config.yaml
n_layer: 8
d_model: 192
n_head: 3
n_kv_head: 1
head_dim: 64
d_mlp: 576
vocab_size: 8192
activation: "gelu"
norm: "layernorm"
norm_place: "pre"
norm_eps: 1e-06
positions: "rope"
rope_base: 10000.0
rope_fraction: 1.0
qk_norm: false
attn_scale: 0.125
bias: "none"
tie_embeddings: true
parallel_block: true
init: "normal"
init_std_qkv: 0.0495
init_std_o: 0.0124
init_std_up: 0.0495
init_std_down: 0.00715
optimizer: "adamw"
lr: 0.00181
lr_mult_qkv: 0.4
beta1: 0.9
beta2: 0.95
lr_head: 0.00807
grad_clip: 1.0
warmup_steps: 425
schedule: "wsd"
decay_fraction: 1.0
decay_shape: "sqrt"
final_lr_fraction: 0.02
batch_tokens: 32768
seq_len: 1024
doc_mask: false
train_tokens: 224800000
steps: 6861
dataset: "wikipedia_en"
Each number is 500 + 50 x the weight over the matrix's rms, rounded and kept within 0 to 999. Layers, rows and columns count from 0. Numbers have three digits each.

# layer 4 MLP up, 576x192, rms 0.0659, rows 273-287, columns 96-191
544518547493491535453520567461497563500464497525602584450440515445488498381539442546578560529549454560528521543431523515497491475566564493565561464546481448482541567558576546467568438537455543524486431552510544487459479586556512454557495468482503548608595481471510452484564579471487526493
421493474468521577416490537522376484421526516446481390534552504472454531554475449454575440539481603563588612496469509364551489575488607614601447509528536500516485413463519538543508475447453415443543423494498501508508504609488500531472474557529396472441530500515546588464504503517478467554
425464442576433589522475468449502550475431527443528376518547524520427543504529518541438571499481470612507475421593538610439564468491505551463555484491521520539475561416562541558572484480483499400441554490529481475448543549456438515481504550449505482569541572544501509518516461474538533581
479520415484450556439552375530461553493441462544557497477636559461481528452561578494493504539535584465540489476576527533505539514525484547479514501545469648523473509406529533510465515441501605562537483623532619433559539492492507462449408470557499382590598538447465574537461554399543462424
552480425472462527437541481540531531534408489507461455422568468433533518616418493501521540464505449529472536398499551520481518525391560550613415598608466504444593537502550517445438512455488463362586370531465496432572585597460596571661636581508456452542575474558612526612472520404570513511
477538350587489499460554434585488544574533598579444504536534584526494594489585569447552435511525482386519484413480513482514471430531604610463349504456518532555462476418378460471527513490400463468477553424479493462617509481427478500446443504426550475488535445476439584443469567536421554480
503490509538560597442472548484496460430520422485472545481534582493487592435463621458570428478436464533517503444475559541565499538442552477488444441484575515545506467432476544579568334473427452416460563454612504507420405505409546563505521483523386498550474538531437532445504484463542535539
456574442559562473463495458456527576559433470593541482404505507391462457472461479626463525586496538491530532526520493465528636608481450509498543490568461520392499595435612531418545542306520605475586546464490589448534490589524435338560507551525467493551503444503497584526619520469444538406
533521443603527449508534355601420480428453610550551501462593547440462497470431487574485501422602496403388404429451454582521516590479375500454418494535537547461474668541562483576466502421347469514554532498475558463475430491500492411438485567536457459575560455502482490504534559516505464584
498464452517459575495554466513542459509491518509486522423531552478431492433553506448476408485595455490493496512410552557555515535477475401574459587546492516542530511414523589404497489535559554446603528460510508450489533450539430519488560522522496533478498497519447447509627432476480494605
387600348425551467484498414537473555445503518616484591528567547520529560469473470535575502435509481491502559519555561585513511480439608562528543552507540514428535514440566557493535548531459590515473436521477487451476421512551563504535468490580535483509384512533471522474552487468496503515
579413513476534602388527454460532479424559489423491357525548514444414456458456559528584488540501504442506548497415516489577557572394484494515409580543547537469534488459518493599467401457549456463415504489520503433485487608538574543590486561537330437525480509499568543398471478465521476596
555532456509439571441525461520505612509432445533564589502497501435509502505434471539502526602573409484511410542543522529590606498430544491489460525541486437483520638469514474479593468557524525528559464461517509391575527527497483411445475515543545498536499402464546482447429470557538493486
470536540570532500402480550504441607493485568478531523480546487527433624509442431577530521469564452526444503556523549498581453584469552518528499568515542371575519552549568546452502545541489459441519475453405539575432422427491504472564496369518497600515467465553357485493533462502463491516
453490513519529664525526472533482484443584537439498425533616424397527529551513628443420525519499539511463468448519483524611469517440579539514533602464475442493501502525526482509445387511474492499546513427448644607511543495472502544457441500478518423462444510507467629542508507537459587543
# layer 4 MLP down (transposed), 576x192, rms 0.0447, rows 273-286, columns 96-191
467500492489409520546406533466565496526506462524551481401526449526489496476523457516535527453404571398529526495467471442457490485508444491380559511570552474565528543532478490578480536504546463460498578461557410537423501577402485502491493550460495489516635476493476477481519570577515570509
455452557490562496536477456538472460329568482476537399563479495523497566455574571507483507504565559471475551422454506485555626490503618495500508488489484503508499562627441521485463518543554497469544569509500491450501510554461502485478437404433507495552478496520509495484481460534476458542
461589461398541514528376505464558499531615502427487412562532423496528489457521457470488479429512544499477525528494535473513546532479519537557486452475466497488457527549579466550524487514510467492475566512592429478561480593535579525650504557398492503493506517505494457434463453470527452514
590515603520396585538463508474528533402411590480470467481466490506508518460473537571497552505442582560484469531479511544491445508459492469543460477470515464498500635507443358468351517577540490447541545487505543435511471458424380484434501544534513500496524595432479461520571452446468412490
420505516502333486474475474487537660524437519590477448634504441540499447675409622547499558514544525487503486618481550445493502439447449422483375529570529645430558331465609512509558664464551568526382456457560517467456503576522528425643527458436440576399549543437614402495521469550417467448
574565474528548498432497538468482448496508489418545527495528541500511602489476552462484490540452479572455487531470501444470520406588474539533545412494521587469543588397509397497524612472500539555422529415430464572556599470417386444578408435522437520409502503534358445478462513463476502534
520468554546455498480307548420565479564486490512488506546458498532580457462547472503509542433481511481507510465468475487492473507516509473524480422525500481422604521469514513458478498470503540496464558544444490508466490467501536505464526506487509490522435569482541453475442446472589432511
442558557493467493461528554576525511609507437534480628460463470598648376469549479580452601472577552494619596524513577422501636513536476495456626539523439445538501501405513555426479486532321613394513505563513469433402530502470459420436435455450498431581509587535429481546465536522467549432
488473600625483502544563519552490520554592436412434579391488583617555446471397499473526512586588496465499489485470480457467619456439475483428517446467431541518417434533468510450449505459463554400507523531447600411572380524570583437572411537439447521493632526525641336512585472519534436523
435476417429512477471537511550467532532450604609475634523508510559471501483409435528462415511497483519533580485433573513519453450513495484516417509492509567560447614551489521521507527461480453506525581504526476495423383557495438556449504458608539548451517625575568445386452438421483538564
460553584497479600509501461409615561551475402555368570575362449615531520532448533454475504559461465480496587594467511492474488459530464460474478545451490522517536553427494381642429558509481467477463523526513439434504533512524474381453548506569562561503488541455455438544524514475506584542
536495604544558586567382378546561459437823564538489402428578445494496474487538632612530460510563558469502630571439455373599402502478577622505483565499494519491392448501474584433442443478441442437398544410525464484556540580486516447554496536473440521489429542414526469291467500499554455491
438418518519567409498439535559540468520516543484430486508512481437456524467545409429500532434505538469445534562492495538446408564514524487510509483432535468521477465541448481463476575520470472450537452544461492435540475495529573555522535497504581536476425583529413478575507444497449463528
432449534546473487527536546548527459398527532489461540449503561546495466410505472468461575492476523513496567587495502482546413421469541483379457407499504493449458443519513412520472609604532500411519514531548415522523482568461456592502454483547485549602479544503541473420416622453535415553